From a checkpoint of a small transformer trained on Wikipedia: MLP 1536 GeGLU, vocabulary 8192.
Each number is 128 + 32 x the weight over its row's rms, rounded and kept within 0 to 255. Layers, rows and columns count from 0. Numbers have three digits each. The size before them is the row's rms in percent of the matrix's.

# layer 7 MLP up, 1536x576, rms 0.0521, rows 730-823, columns 336-383
104:117112109086142153108146132128140140144140172117122127130078133124142175117187133149150152143109148142198112121118152119128083097132141160080202
097:156128084157141124139101150100132112095174169143165167143141167095151102107166053101164125112093110135100105093113123093130110142173142126137073
091:108152160122145151134111127139130110081136092160084195160207090199130087119063157160118101122127142164167185131097200114100115126140140151086111
106:106159107197124103142091115126141176058152135105119117116089110143144192158214132152126116083107148094081104203160138132129094127044091098109123
100:107185069094165107114174168154170091129135114133160108175191090086113088109083087134116144158116112138124062153161072223082142135150107117141148
101:096068150102155073141123176110093071198066163137075129117155076106116172095068145084115149131105145127096148093203180182160112154205185056189122
095:110176150154136144144075086140124174163090090116098115093104086126100123081149030158131138132123168147142163156087074102154160094164131173188187
104:146110126106085152117108104147119122137126104128149128138131130131124064166104127075123079163088099141157170091177158134161169094118160160117080
108:150182129125062142091105083107145080155110158068137125185119147191124119136153087158118145117167099091172114159136205163128142149164140189167093
100:142141157165127137076168112139171096144170112113138080132143151132114143107153131143175177085168053134083153151143084142090124136108141117137117
097:132092123151089185092160106149091094155090131095092148142147109161170141056131196067099145112136145088149133115146104122141119119114147127154161
099:133121115132146115088147127129142132152099090186184101121135157117090152148101071112145131178103135166140126133102205127114113096145209129098169
098:115141081103145142102161133120136108099072152143077128105096162132130092139123123161108196119178109158122177120127149168094149139129097151081158
093:118143140172122093136123039086086106146106118138135162199092082127112151121152115128115084103113096114097114078116089140128185132148179087099056
109:106151084090126183109167112102143183099108120102075096127124100074148099147157141076127132114125131125141133101101134069161137155122135076099132
101:120133163087149207126137091149142095165220080125154116112148141072162082113100144100157080119130094145115110049163119094115121155048154162135114
101:147124159073171113093087086077102077117107073171076070112187189146138091192136149115143087167165117128104151112145140174077121091135120148156143
098:136162135127139223122127123184173121145166099106116172161158113178153138154066123128111107158115121111117157115065165157177144115123119148165181
103:118128126103098177111088083088109118166147157122162120104127141098120140148072134101201139074171151158139179107120167135167147137100105115097157
105:113081108096153087115175128084149124123197162130188118099136157116095071141187127111105108106118081121125110132116144136117081166158085101048135
094:123103125125076124117099154095129201083122080144109100116123073083121196134141108133135146109102088183087139153188114100106036146056056187122124
096:115069110126151093149048079090144148180134161112140124154146139135047093088109153116177085108144130132130190128135134151154199146090145178127138
095:140204064129131129142153182134048110166144143166149131110059140147111090103140097158131094050196113124114165118160147078131145146199159086119149
107:179165178121064100124135157084142166180134125125138135148138116123112134145119106155170131119196079147072133154130128135123154176176124103134084
107:099127094173134046156112106102124131149118141111156091131148184137145101142107134156044101142165104151090185094160190140147126107143130141102142
100:106174214155082097119137093131127135152162090134151169181166161158179083126045119144150124104173173119075123174114201144164099101145166148097098
096:163148130124179151176108113130213093144185171152106178172183151107164127148120164127144142141184126122119106112135148111120117121092114148125100
098:102135100179149154167139211120138159116126113171127179102076091145164109123125115156114136113163139197125164175131142153038115068125144164076084
099:150094104173197092120140153151121102099150143132142142116105113166109135167089085123098156116142062142074126152142107158107123170078176117170148
096:138065179154085081125023164128156078136107107115140129168156098139104087132130114153145138158158135099124100072101167159127133071096143236130079
098:130092072138138130154115108089152147123071106119164109096168117118182093104103072167132056110180121133111106110153121134113131134193168088174119
096:160165137111180083081098112125154106108108154118139133153089184151209071132079107114114112156142143128133144043085136098108066149132091117178146
100:129074117124136117045177137176074077112124194136124118114135173145112079031121160084173137139118131135171113112083084155107164144194131140095142
109:094126140101111169117156158134099041080114098126184070095116118052103166095121120079100133137146157152081107198073079192174152100159139106138157
095:067104154102164166106133112093140131168138143137110141077132149162156142181132109178121109180116102067102181085140161102162125142126132136121158
102:104138099113112106135074161093143144118078121080148182166110080183113142157070177143208077132097131108109184151161161157167150166079188109083086
105:147104173145137117153083096130131142157027123146119136139078123138087112102141192078186098108115097085145041129129127171095148150108124119159110
100:148139167175120097157110098099148151151062124118166149066133172151153097160145082131119128146153179147148131069143110141097137116017134155100146
100:125121130185152180183161116142069105144091145163132085129132114088086149121134083139152065177131151144069117168089103100088143154121111100131087
104:130144130112118069119073158142113132151075143138075062119062130124075151083070063099162148127194142097064120174139062132161159151134143087126138
096:108094076139111105132099042111108099156083144104151115133174129121164118162147137144113142079122149106101135125137110100117131108075142174135144
093:159087144118103134115159073098157121108097138180136058132111093097117136118132152079142104118146143087121110093080118179098113135120127128091151
100:124112096127136165109124165137180150098075184094127151087200168193116092208111140165168174149119126140142121153157144154111108155136115173110137
102:119128107147157109177069129199130146130149157146065067138191143191100190139126157133148154171175129036135143160129112157053099132110116131135152
112:065162110138156182121096128162158132144133066157127177084096098062115057173127084142138137103068148127119088123148134119122148150083164158147101
097:138148152135113124150178091144159132182120153071136107127091152116116139141126084113077157089172152119152136127180148187161169167158119105122117
103:159144129104125090132136139137134135108092137147158142125186190121115089084118093122085127169185150152118147116088149149127148148103134155114163
101:160123134070137132196135093117171032167167101149139197158098111149152076167056096117092143136089158133114151137132174158159154085143168082080118
105:127190140170165192112170103158096142129130131136136137107058130112063169177110125158101134154154118160083145168139100163148171134167149116171106
102:111134199143096120158187123141063103134130196104117093105148118095158130150086109077088104149129122127168187116145153093086123148166142122117080
092:103115133121103151171147154155179143144132102121115140121135143119177145067117115124081112145077164178152105123194085185171129181121157146146145
109:158095102118172091128153114145157129176107072104145139081151149165094122161102071180096146141148150212180128130104122153071161142168116132135191
099:174146107121117108136182090145127150130125139134161152116138096158135108111186156176126117106112152110134202099137137106083115143098089072069153
099:105130124149142146046193110104143172139075160105135129116148131119141170131080139086109160134133114169136118174189121120148071134108071097181124
097:136139093131124142058130070098141157160160122161114196166101159130125113102194182159126104143092150149159130105111099152096131127192108188154114
106:142115127130133164110132112160157115157131158136227234145124127103132127141098104193075143103114122116107152166109102126155096107079114097132099
104:153086084107129107139158102093137175151095146126116132157121114127111158114166078147141131092078160113097109150110064168163128131139116112143056
103:077082169121162110154072202134162114087122098160149085105148174131144074136129185148113130096147049101116121140140130132123149172109102096085134
104:152166133191125091115118110129167146175078149088077162152198139180112126143181110134118178169105101107160136084111101112101171147102138133203122
101:125143143190134083156105122167073115052134134059107098119088099106084150157153184061115146103095174125067126113122108062153176140149142126091164
099:064059157108078089174158124109135122098109151121123125133118093213109195138162131120090164114172147091123087116143111127153138140100151115117100
084:149162107127097090073099145113145134151128110189105099160151178108087139125073095139111173061124121175182120184164076088104160075015134100126118
096:123177139149137087085135087120118113143134120178091073120140147087142164096097093161093089096141092130108119180098184141075121175108140086058086
105:118190115174163140114155139092086178144136135099181140139141093121108110113130118086108132124164142161074127202058098161112083147124110136122056
097:133155117105127164051130150100151117111085075123122143176054144188111110140107143129109181145131160084115076135133175146075129147127132166125096
095:134208098101116082133133120110104170055108129158077130146154138112146106168153159132115145118118144093126144087134146156103156119145095107111126
094:126081131136149134106171162120109137155054115143071068128162130085129166142077111139119182098151107183127090117075093107113135122093141188164095
100:171130117099104111176162106087104151137066140065123147106140123091120127114148119090151129211152169138045142113159116103130129120171173197188127
106:077132102160126096135093121077120102094107167134086113132130096125093133159093176121135135141096110100119103137084133094110096098124148175133149
106:155180100138119150155090079111142179094081113118113114163100145145186149139184141129110091107117108094141086103145166171111127153134149112123064
103:164090133159096168122107091160125077069154128162131158157136137132172052160101078112194124164168129139133129120171139105122134117041144143086168
098:114129160115156152113142127113125149067112120111007187075126097170109139151173107122138130124130138119159096118068162083140152134173126126127108
096:104156151094143113146103142146113107103120086142141049099150155202102103101100111113117107111087107118116092165075089155157094105113135144118130
096:140198148162145158095145091078138133115144169128062129116097127069134153104179121119148109146172104076149168156122182127171132098143049129090095
095:141134148192119171185136197144127130114122110074075111079098121115079130146037126097079151103128201138104129121088116109123173129097169090108174
107:102120141168136140136151156077054062157139122108140114080122105146127064159070113110060108161130134150133197138068074156123170112113121101160157
093:111151145109149105144119130114108121103147156141165098144150124104078167063130108069145192128136097125111108128133142158183106131149185110140146
098:111084143120134124138154084140163143136106076124071090171151130107133191069152111170080146115105123118149136126135128137144087152097101089174177
120:129105133178077149119131113088124067123122085155142114101111144109119124141166133079134135156123161141155099088157156108140124168049159094118139
103:175150138102134095076127191086127142206102145131167138122161104125200093126144140099120049098150142135119097112102106092140133090103142145127137
095:097097124113120126185130068077121116133052081149137127164173125147136156141169088165119182124142084127152157120095143117165158176092106107140141
102:152136129097157102122074088165126144203134163128069133126144158184125114112105066131099087137117108093147119102141191159075125105086127151108102
108:125143064077107100095150142091128139108117209115109111050104150153100102111150096112182148167172169151130158143198122061129146150124096150100180
095:115134110142120113076146080169134124113113136096099156110173148152110073066195121109130182122123150111158108126106149095164104197126159095167146
095:144147160139113130133099119174096146100166091118080118034119092124098158140126209111107170204139168116092108186116175136138165143125127126118081
102:071190118160142129240139176219192129109092101119132156158108086102176096111062129170107144120076099164133088146131124153083130128122110087128110
102:149098084100115121116143193064115133103074124155130087164170102127130124115129051083088187130107105139098137062151104107102107083144145199162165
092:134125173132119131148088141118169152128173143095112147103169116126149077135118151080128132099119123076136133161095178142120065085135142184121134
094:182140109108106153101151198144119158114176108117174132101108114153116144175116152107172096155117147145081111059093123185105054155136153146172032
102:086115176120184100144106164159132126103171177083095157146164103176102082082113085170105128080120118090106127073179026133140128114109159102169188
101:089098163104171172148137116109105116090116095129085109058168116140176131109114083058107134137154122103122118069157151121128092112120130079109112
098:157160103167183098110127105140154136206070114122150113106170059141086165171140141144171121133085129051106174109128148138163170165133134159174137
100:154142113136120175172094119164085134114143119147140164143132116167164149102130122195134108210127130093161130169122142167175150123118102139128137
106:114124106131131112086169120100121074123106123183132173077098212117118150136099092114164149151133088142141085121103128122117123103169130083133182
# layer 7 MLP down (transposed), 1536x576, rms 0.0456, rows 730-823, columns 336-383
105:142147119114119198123113077206115107110122175107195143107087090105116126152153165151047089137136110110122114158116209157184138185150164152111037
098:115128162128066162119127094143112076140165186155158184127129152187099092110113102195184133146127135115084146064093140177176107118138167165154144
093:133147057179146124100156147109120118121112144120108130121105152104088139094123081166144123121135137081151086115155196206128168085105137123118135
106:155111157158129175107146119129132145106132080134164113106176164131111163105127093139140110138151072134161089110059105118113090125217077141143119
099:127147089130185101120090148139175098136147116176073122131101148102127158091187136141103126128128177178120140085107079141103068094115148123108166
101:177165165187163067148147120090170161108120088151099120175102112108043138178151130203192128120119122122119166148068170084123121109116152139159161
096:142120128091127165183125138107207110090206151169088144148112154131124136169123193125143144210179105100116116101138154127139123130110086123104111
105:118120135113101088091128148118132116148125071146144116160091089139149114176130131116173097144103148085111134137099130120177161143113122117172121
102:116158087104148166179052123159137177201166119134112109153120130090135187160090114108141136169090120121199099167110142182111117076130145136078115
098:094092116111134115127119157089141135133124088165105096109110116171118112155141120099147155067087144108151121126144143119153043150138052145119154
095:185183130092132146193104184125170134145120155167114117147188112137124092086173092113143094150118167189130113146121170106095137156132129107148119
101:126075128107103143171128109168100123153169126113164135069129090139157161141080158103122110144091149130094202078136115143090126115117101125141136
097:175122090142121133132042132144101126104179082136174157128096141083114150106108117133113094159023138126146107149078189121174132170128146127150066
096:098112174134112153182152153155054155093085115110163109130124121089108128098057125152089112073158132168102143129111071150211131152105144080173155
104:192115136144132166102099126112119096165101134141193091125117164110157099104123017137160143111103167155127100101164180117108115235145157107124084
101:127140075080077153106125186179075137151093123172220111081170107128127124129166171150128183096076128164070111083068153101109129143162142172126120
099:114136125114136153078101092113185132140134100091110176164095129176108154126195137091139112157154120146155081171078127086151152132087086071146158
100:090077154094162151196157121117178164204165170079115135125134142096101111124101076117200099099080175095141140174156163186148181149150111086150106
106:067151140151071088124151140144073163143103119129053124121116169102134088133138148110105168085136103105109145132107093143161111174118168108088126
106:147122085208134145132147085076111085127118197146068157196102105123122105111086090085100161126082163158138107104144136092123104174102127087095146
095:185164106117182150152087086157127150156128105155141151155177097113108124120143105147187131115098094176103129100048164071216152123171131074123121
096:151154124142082065134098109101096122137099137085125104145146132065079162202079087094079155161109134118060056074144089096156111132166078134094148
099:141116114114106157119146177109112175177147111149153118147070114128124120133086088142106125169079164098072148151154137081126088104144088161129178
101:150094152123136101155115116101157098146111103056147128110097158107114076147174062154105120115136070138159114056144122108129122172143094100178101
107:137138081140116159099175157180167089151130125085095182211141088126099167147145091098102141157123108194137167151134107130172100106121159158173144
101:136160080182174099058094158151151108124159131135125091127142172102136135120072111072105105157163135146137181149072177076142064161127127164133075
095:112143140110114140186109141113112121179138127147080146125146154152175108155148144170170125175127139141185156087164130089082118167106110104134108
099:150119101146176111090174121136136127124120159122112142106140140174102089075134082086101141115067147138073123143134093116184122195174109194144158
100:135105134106097182129157145108118083107050157154156135085074118115107126096165089129102166133183107059114126133158142138160121043192137097109082
098:163103083147100121135148096185071200126167114128106091153119127095095113154117118131111133125130135100139153126126153103203163170136116074044131
099:151128138115145163103132101154176132105152152153101168137110108122104106080167180126115091126132130138108074161115123114178083147106145112132148
096:165103115106086156186124128114126129205081101110091092144160135065159128134144121090161132113098102122162148168113182123179122128140127079171072
102:068152168069134172137091116154108141118160112095107149129125145091153149219075157157189175129131064114111157120157173147206130088110105164129126
099:128101109052088194097173113102133144130135094106171129074108150150146136178124148120120137143148124167074112130127130141142178160159123134132137
096:154120157118117106151121151133089112099101081133146135150126139192131187107137123099136140114161162153096076155135077108075086181182158130114146
104:168148106174123147132132147117180159163107145113123177141128147185135144083134206084110136149121169126132112159112120148124176162122105166064100
104:105154155100108185117117170176087108143126099126162197145192145110142124146140089162129117147178113177092119078125133117150162109093144135145112
099:096177093124124103120163120113121154173076120084091090114174172134129131136129169152072120113090146164103153168100163127190142214089128104137078
099:133070173103090099095174149173168125117164148122145224150090100156159155152090135165208094082110152086126207151077121168180078137114111108080140
103:162129072145153129127098146138135119139186114165125117153120097116120090121187209138146127130186077112156101086120109071155134130110146109182114
097:101132146101128104075073176139159120094191185120141132151122160084164152120140146113131139138163115174139145123194098102190126155152061135061126
095:101105144147120098146152203138113086156118128125088099099209156144120126104132143130085168179164153129134138092151118113126149127155130142178202
099:132153052134186140097168142087108101130174056054137066156161158100097081130090156141140164115135159049127129147101153116082130148106094156171097
105:137197155145139127170151193106104112125148114136168103137088131118118087115099139121133139166140109154106134150111116105141143127092186164110161
106:162103167119138166137143130156168122113135139129156136086157117099126097151118119153153168114072144184137191088125151071115077161114140085111181
095:195131163144105130094136111105128110106142148150128102137137119099136126151097189082161139135138119109118109107102098127153081131096088165138146
102:126150144121156169171122156133162147168104096132205141124135096117142151152144144114126153162118150110105109142150145153102158100135107161145107
100:205151165152112124135163123128094225150142085150100128158148175176142107129138124156125102148124129108104161107087151108075135141175084147127145
105:114159123075114126089124106137094092127185149103097099196108112152158152168135103156149184106131162153107114135130159120110053203118072140141168
102:106195164117081116142147079126131124109092090122185157135153104155183139151146110154121161074178129118083184140166121143072154136141148122129169
095:192099136228086091104121169156131138071097100127128070134145113161098119164127194149064090162126137118090094117104128134083076136110124119122153
105:155102139139090109119111140132158138152122141067180157152222155164110121127115193141175172152136073110140090129145099113189141151126152113164203
098:118076069138105150132121087177144158184179107138151153113113161130080189105129188133132192095113101121136179101126118039136143090189094111115143
096:084141148119132137159133136136146154140141107179106152167145151146109173164161097101184114105117141092147141113147127159134170155175131111109116
096:087153149145068142113116107127127113109119103090103110035124113128115154135048102171134094154149112142110156095132164134139097110103117110118136
101:111149130080111141096112130154156102145133115124137108186128165129098138114150126115069105136148103127144113149093130085117121186113099133125090
108:110086157093065107158171146135061160076087141143061110145099156174199149137143085121170143066100210162113189080163140078097075174154112068123123
103:094143111139077177034108135125125143141119117189076207190182146158153119180155107118189154096087142136129151129107133111121150083061075107103132
102:172079209125168114133090153167143054158090115119116058092155117182145077137154131176091084049128119117151104105149118135124174160079198089174162
099:172123157099062151141116115121166106156114070086143160094120163109126127164196051164093155109123155100093129111160125103136164159135099097153107
101:161157122198168152055119076107148158236118140094165137134105098099134106121078127175128164160093149117084181139112173120157161115183090115143136
078:144122126129116131138171105090147156157138098099131143122094089107186119177191117134133104094146135119127126112120152122123102134131162125102126
097:179110173129133140134156135095172139089134102132173175133112149121133120132150102144122148140114149169094145166132108107090114160106192113108127
102:127131116161203143102111136131132123096160135119119126128145146116117159143204097135102107105126073104160072125121119058120165125155146141115103
095:100076166165126147180098117168083155132121106085122100160095124100116148125087083144100047132076090150105118045152123137136183128115125092105141
095:114137093111151139151063134091148145125108114096143147130112142133110137108111136184166126096079111143121146111080061157166149118124069125103065
094:136195153148114126153146120151124066092117116095163155132099116120145161079122125118139132087151127077143153177122132094158123115077126146217151
099:107131157155110122114068064158115089093124108082206121163173110129101136154099132112093110190112140129166098100091083205107177080115121203113143
103:169123128156134140164050147129095116123153116150088061129097120169093202143149143085204128115173174105111110143161098135086108083128156188152178
107:151115100142094207123062093103137114103119169046133123060107129115118077067100062152124058140094102136133142089167147168108123122156158128148131
101:168116120121124178118092141162137088153064080094124183076072069212174153100133119086118116093146152153124166178141082098118112126111109101135178
095:130204107127103123144145126153119133103128163123200167119086063132156143129114166147115130178126147149086146143098059099128196165141086147113189
098:129124139127109195140138157125204074150103101101104135116154115114140126088155115118157130187156112165165089160165102139164193095092132079140115
090:111091116111091075153140153163152120139116097153140118150174111144134161112111163130092159118096142122129117125116075114132159064134112107107158
095:117114072116106105140107150149145129121138130110176110174132118129149100127084123106164126116125175134090119078113074191105155136159099095071124
107:146096133136113111115151140137086182135166181123134146155193165091135096122084125123123070121140152183142134112089122152099145093104075103166125
095:128116128108109145120161090127093166077107134140117087104112120130138098140097078149047150127141183149134081102154084113125094166093125156128168
097:151140089079091164099142124037099118136091121123113099114097166093151081137146132129090058192108149177147100150150108147129139166109099159133093
109:139152136158140207096157129156136094123145169141101160099126138095119166146129124099070179160137160091161176182089084138108086110134111136131142
105:079134080120157094102144116073091074114110158128123104179100176091127117061136112117131128125133083088117043173160154164152093131160124101035134
097:111144101135132130173133091153076153107130111125155211178176158083119110194105127118148101145135098121035106081129132132132155131180117157127090
102:115104144123134131095144130070119151159117191153133150148121156135123176088092135089091079175176176148072143168146094083121123161160100170172168
110:122114118123135091146080145126179148135142063136147096108077132157145165154157147132157123134127068145109102106086153169077118071128156098171107
098:114116142085116128157085092084087105068081087108127158114191121133199108125124153134158138131188113103123157134131138111153136133140073159132140
098:129084129110122155118013086175120159139136161138148121158135161115116156160109157160172111125147158151080107152079111105075105106120126115123050
101:134139121138106087157084114129138090105047067183107148130149049162129104113109108130143080150164109036161169151162139104125141070137103137122098
105:081145158146134108110144126132121166059123153135139116110068115152143203115144111110135113129083086072110120106105142188158098106128120110147138
093:070099167126108103083149111070085097183138185079129127072137151136144156110101108150125091065128068171107097111134109151111152096155122183168147
097:086118149113091128109105162105092121153084146146100132144155138140126141114152115142064135129129118095135096173134144144121116122096095077165148
102:209099118149177151062126133116143111177108146108127102130106089167071096111110156098169137137127156116109134140093105095118156086080170108119087
100:164113081191096109135112159131142134128099207165092124100142125137146112151110136126127132156148100146115147181112125145168180062093149109123155
095:086130111089167137138129145115147118111144072127134158095054124151185168126145116130127128109071150124130104143147110138098160107085180161159189
101:145121153130161088171129144111142104118129137124099129140126143114103130128165154108133115125203192149162065103078088150124152122184162163152132
104:122116129131127179130064150154109131126091114092167156116197081095119059126108128069116162108081067134158112110147153143214193102129149117072189
# layer 7 MLP gate, 1536x576, rms 0.0484, rows 731-824, columns 336-383
099:143157146140132108110186117126116071120100117114139168129118158118146150075108133086131102137053137098158132128141161122101149097122149142155130
095:107082104166155142122123157134167173161132145140066174176100116137126146109106163152169166093112125143165181110094178101121115093145112165096151
109:076118102142091101094108114128102125113082104088133128129138104200193151155144117166113134134097111115086137169191160106079145150091140195140106
095:131151166068160099119097152132133050104105080153144087177179186149184141131104116125094129165168083146180131109157174134159166163126164098122135
102:118118135134070131159132131125033153071107146110107076112153075160167141112132165102068088113148144111125165097131137168225126120134179116118157
099:140139206158123138181092118149179093161136127119081139148164139132124106122140155185188109172093126113180099107076126121137135160120128128184148
106:149194156135139163081116047154103121133138113100109137118118141167082171118093080237136108144162077144149169139108159116105147143135140151119092
100:135137111142153144117101095150080097081106146107136122151123090174169072118151101140146104125179158183132171137123154172101111159167121105157127
098:125152174144182108175111078107128098134115121159139187139059146109131163123168118181147112154138079092129174100120171136123125117129152146140127
102:127120124122101125136098128121108149135143191121047156177120112126110141090109123125156122114141103123144152101171156141175162105118125149143139
099:125090134144156140163045102158130152109081131144189150079121124186065131155104164188099142129119140121047149182099102160110121098125131148104129
100:143074083175123083205078109090134146145136085111137172115115157128154131121089164135139143137114163129116155092093091116136159112108149131119139
098:123126233114133094138091095119072188156068176055130179133096108188171120150103102184118132147136121062101131100134122196114100180123079117119149
102:128072160156167122151090162114102096159108134107090164156146137091108085099105156181132138133136121129110172097124182081160114110184145087125107
099:111088156144154165175103115122143105084135152141117127089159124167135084122178075131106192143129144081152182166084145126129105129143047167142172
102:137125182081171214202117129139157157133168142154093076125144155120162073139103138163139126154095112126132158163082167195121161140146112074107090
098:119088131115110165112115132153081188104153159155147126081181150177116151105124187086120115167172184110126143113082169159144124125125126087110118
103:159138117097111169126113101095144205147124070084101142147166121138118116111129137125109161196138147104115111173124112156111134138182159170179156
094:174129127158171096076133122141122125117078091140173147112207105131120141116146140160128158120143133093129103167060072137128113135118111165075120
099:125151137150184085153086138109171128108084112100120090098117136118155128176121088199157104119132149123121129097121191104169101059075142081161166
099:123137153113138117163092112129141102106121191150116115140146146132121095130161080122107126170116136152118121098067209115050072182123098113130109
099:141098078132098066111100126104131156155102126097117056131164183129109147099161055119149132110109104134109085069130141160122110123097116126145152
100:141128109168135092164096089096098130174138134109118107144099109115138107133131125207154126123138076140116139091151115135111175156122122102131117
102:131098065157134111142151144175159126153171127069160110143157115143175097111085122132091132119090143122105158115155149103098089100126137134062108
102:207142158100129170119111076146124100161065162114143168144131106187165113108143107181032105056108142125120152117111185138171088138110075134102109
099:068137128102119095150150109129090059175134166144131126186148203102142113104099132180122214159071110105125109174124191161099121138136121076149121
099:133139086121149147096097151147151096086110070137112122138157142185123189150089108109163106106137130103123104107111107102089152127147151127076197
101:103062095098078099129080193178069148062146161134086085147193108112104123122130142188138108113113155116131088079104141138133162185205076129112044
096:158121180124105065194083152150108117061071099178148142103128132066139160160142168152167131141189162130053125171146136147101152202105081120102128
096:116179096104138155116159097094125101157099130141189182086133114119149103160054147101165074160082172115143160169138210173129152089152131169123177
097:138129135110202176115128191104154175075143152140123046120101117158115065123120174182107154150137135135089168092140171129116105125102091122109124
102:203143115187187134146130067157113109142194091166122111131133133143084103100147104102058077088085166103129079150075114141129157177159110062090087
100:150113156090087180118175132114049099070096095170082101095128150111153138075130092120091133170199164146098157166103113135149106161129110170109109
096:161159142165113130153204131158116158128101138149116138076070105143143125081152152122115151171176176127155133089121124144185181163152126097110091
099:116130152075176110115159113161128115099096141135084143178182136123092129119112166142148134148127199123178169112135125162136133138110094166119077
101:172152189168141110164084146087119110131148160141111083133128115170121102149106165112162085133080145126096122138160158167119144183107099147155137
100:106117127102122140127106112132103115109151142093079147110130182117107166073197133117155151141114096165117148220151082062132134134157158133149169
103:147111092144098128129149053107102136106161165114133060140150074103162139086111160158080142169135117127127129155206143102101126139094182111138090
100:119110188100117182230139090155174152076155099128156101102129137155131163169120169139152163141135103107157152116141171153133127178126165152076053
096:150105115132171111165116156146196155139137072078112136188162103112161112162121135150192084157110140152113102089098149132120130119116097121155091
094:153084123154154170094176088114159165102140152188179116190107099083168141142161136105170125070155130141132114089091146122119099141155117071067090
099:180133119161143121098123120081130052113105146157146133171183131106064110057089149129158144168174180160088054156114093113163104144133084106154111
104:131066152101070082184094134145117162111094135095102153146159114102119115155067114106152175147165148109072175149094125126079095127170155196122115
104:185136185167131115153171128125102103130093164113169076115100124138121122062115112106089130184150095143175171143074137120151118120148141095137134
100:099085117162074080113042172057121114107146116174118056168153180248124142096077159100178175129122108083088184101144138163111117114134154130142123
097:178132177110092155143097147145108174098116138215147138105109133154162082088118123155132080148132102098091119157106116121064123192174125188107138
100:125192130103092091151126120151093162118122116006151156107141117193182106155087122111066176143181149079087154117158063113130124142111077077106103
108:120142119142157083114139162127130105128044092141120126133123078120142141116106134149111182129144093170079096176117099118127126113147134134115109
097:141137135091126076167138160124096114000127114148173044105123086128124083143153154093085146135162101148143137127137170096099092192132102115044175
095:122105138109084170140108124087126119184158094074208215146143185165112127095111111165097132085176111131120184124110124119154153144089143153164105
107:128112122150165100157107166125094099128150166099123153098109104128140135153116166164136102130084113093110197089141155213137074121088145174156109
100:147082096148170191155062132142120105101179145103155119116088115179177125123093137132083093144166108100057206145144152139125104169133117120122160
103:192097107067150121136146122169144093091102116134131094141084094099166116168164159101122118177167221100148172123157161097138086125132126152132162
098:131129083092130180094095125136123140158165159202121115162092142113179167155157091071181179131110129125122087100107144092173133106147139139138113
103:156082186134153126123125093150102111177106207064103155103151065112160126081157152145106171171064106063154198133095179110137087126101115088136132
102:106155127176155122060069142142119091099155139158124115132187073133103029100160116105184136203130103111120168129108147110146112120110153174081133
105:145136119141104040170118103093063157105141126094164091199120116096122065102152136173118114125115107126075152105154175093140096129104098171108133
102:143113150095153152151125175129108168095167125111152110120110179118219160073106149100087113164140179164131128126137183126181137105120089177117135
100:133114150068161111159121115169091102094145183140162154148163072176148137133125130124161199165145143110155077119102149143114092113102046128170140
104:129133198160098077131095127165105159075103120108129110169159069157127103146131127169124148133153110131164128152132142075107081114131149171123101
101:178112129153109165103113082176123073100126136077104114190206119131143142098097137136134138109108141128169122133090110158136167108107117164123056
100:123189183139109098130145190110127160058121177113142125076131107157096084103113149112091128138107173132084142149116170059157140164142153113102115
101:157159096111174168145105127108116190123102073132139108123142119128170136173101121194161117136167152112123204179144118162146111167159091181136067
101:172166120141106123137167108128119129162124126113171158096114142144117093118120173118172156184137158091147143159162139110096098137131172129148097
098:119151107085188112122168142151143172136120133158181153149143154149165100068150166181091146156137057123121097151145096101155080151184077128081147
094:156187140164150087112146125112142162129059108107188088180133158131150132116109170135063079130182108091190071057149169112180089120167087073099142
102:115142160170122124110093112113146127153107106120160103114148085109116205107092161184142129083134200085135101113137057109166142117117124159143171
098:177107141161155089137118175150073119178127120095062099154178195188111112103091144113168104148131111104128092129143105166071136120120118098139077
105:122146093162104145157114150117065093123156116096142115181167115152123091092107159118124152166109143105163149107126097079180048194146127085145141
101:114070186119108077182097123140137124085139131158131134097075188152118038100099094112173152132148133117184104162169136179184121088126123137071163
099:116120130126171167051107104092148101156143153181106159157156196209138143119109062153137080135160122094175074119145151179113105114175167113118117
098:084116119103182154147118101149192159147120160080111126089072165189115087103154134152117119117143119171137161136175122126096134138195139170097176
100:206152151124140156096137078114110117159150128147120120133117123083073118114115127120145064141156116121117192173165152156084095142116086154146072
096:165121160113100132138107102218052084130112098047160119127182182127088127109122095126160095123071161137042156175040183128082143144172154169161100
104:173096134192115156070169064147055130170092096127147108136134131082171130129107027152121146159135064069123141131081103123133141068127157174150055
100:153102122139138098109120127166071137072100184113135092090116053210125107177148107112092121171129099109083125103117126116110079129154124118082107
101:114090120145092116162145130150105155147131128101179122155146113138117093156045134152147175120149112102167162133156145075208073090109138149113120
115:140110211135170090157130151171110133078105182128173117128125156108123085076126115160177099121138094131115088116103066115134102199086151134128143
101:148165147089092148148155159131156136135104130118110083154084171133092170121136136121099105145156190069116145130066170123140109167165088080126134
096:143096129147150141078115118147131102117096137181152081099118098175127090088109123158098146061150137122090126169063160164110154173103103148158145
103:116167122094093185114120123215110111096176081148172133059130079130189120097137110194120132098123204133117138140095110116131128191210159129109094
114:145155110134108149091174099146154120108133140132110107155118122148116117165136086137106168084150145136114147141131147154161137158194171147138172
098:104150195120156140126143129152127122115133168168123107225150130152147100066141103120112118087183155082089107135104064120107103147091139079099093
097:058077186157122142128124044150128176185101153144128170124135124147159150151110124176156127112190174113162146121090109108137137182109106127101129
105:128142166103103118092095149148074056103104120158108098118121171101149141136132140131134191111143099096146138121053149111111102153128179160151078
100:124123108155107144125141099118134157151164172118104159130108126139141106103121099174115169177176106149128120130102131141113122119121122128122114
096:151105147170163114120097184159120116122143108179138104116150148205138131090092131137101159170121082128099188078183121127081055109062114113094174
096:096176133081105132212129096194089111120094113091134146102142198176076169183087171155117139103117154069134160157101138085170098145138135159104174
101:130121145074098118184121086132069087076149093125117123123128150161117131120101128132134170146144144154098158075086101079123102127156139091099102
102:143136112134095117177144094080089086153124163152142091148123149082126187079117083195175160130135130099157134134074100143111107175146170076138119
098:143116146147118103086095129109119060058119083125105151172130130081109148134085094146107091093134110131127118148144168083144109099076099140149073
094:172140134156135162165092176111121084114070188152125135153100102150141159123109147111164191144091075108133179146151161118120076110096180153122154
102:100071124099155137132066131114183166111111143118146160144146154211083104162061075190068182105099129177079136133149118152139114183090134169111126
102:129080152168096160125133114164112111088124122129137077169175078104097102131145090176117113189199135177105167118101109088105151125102138194127128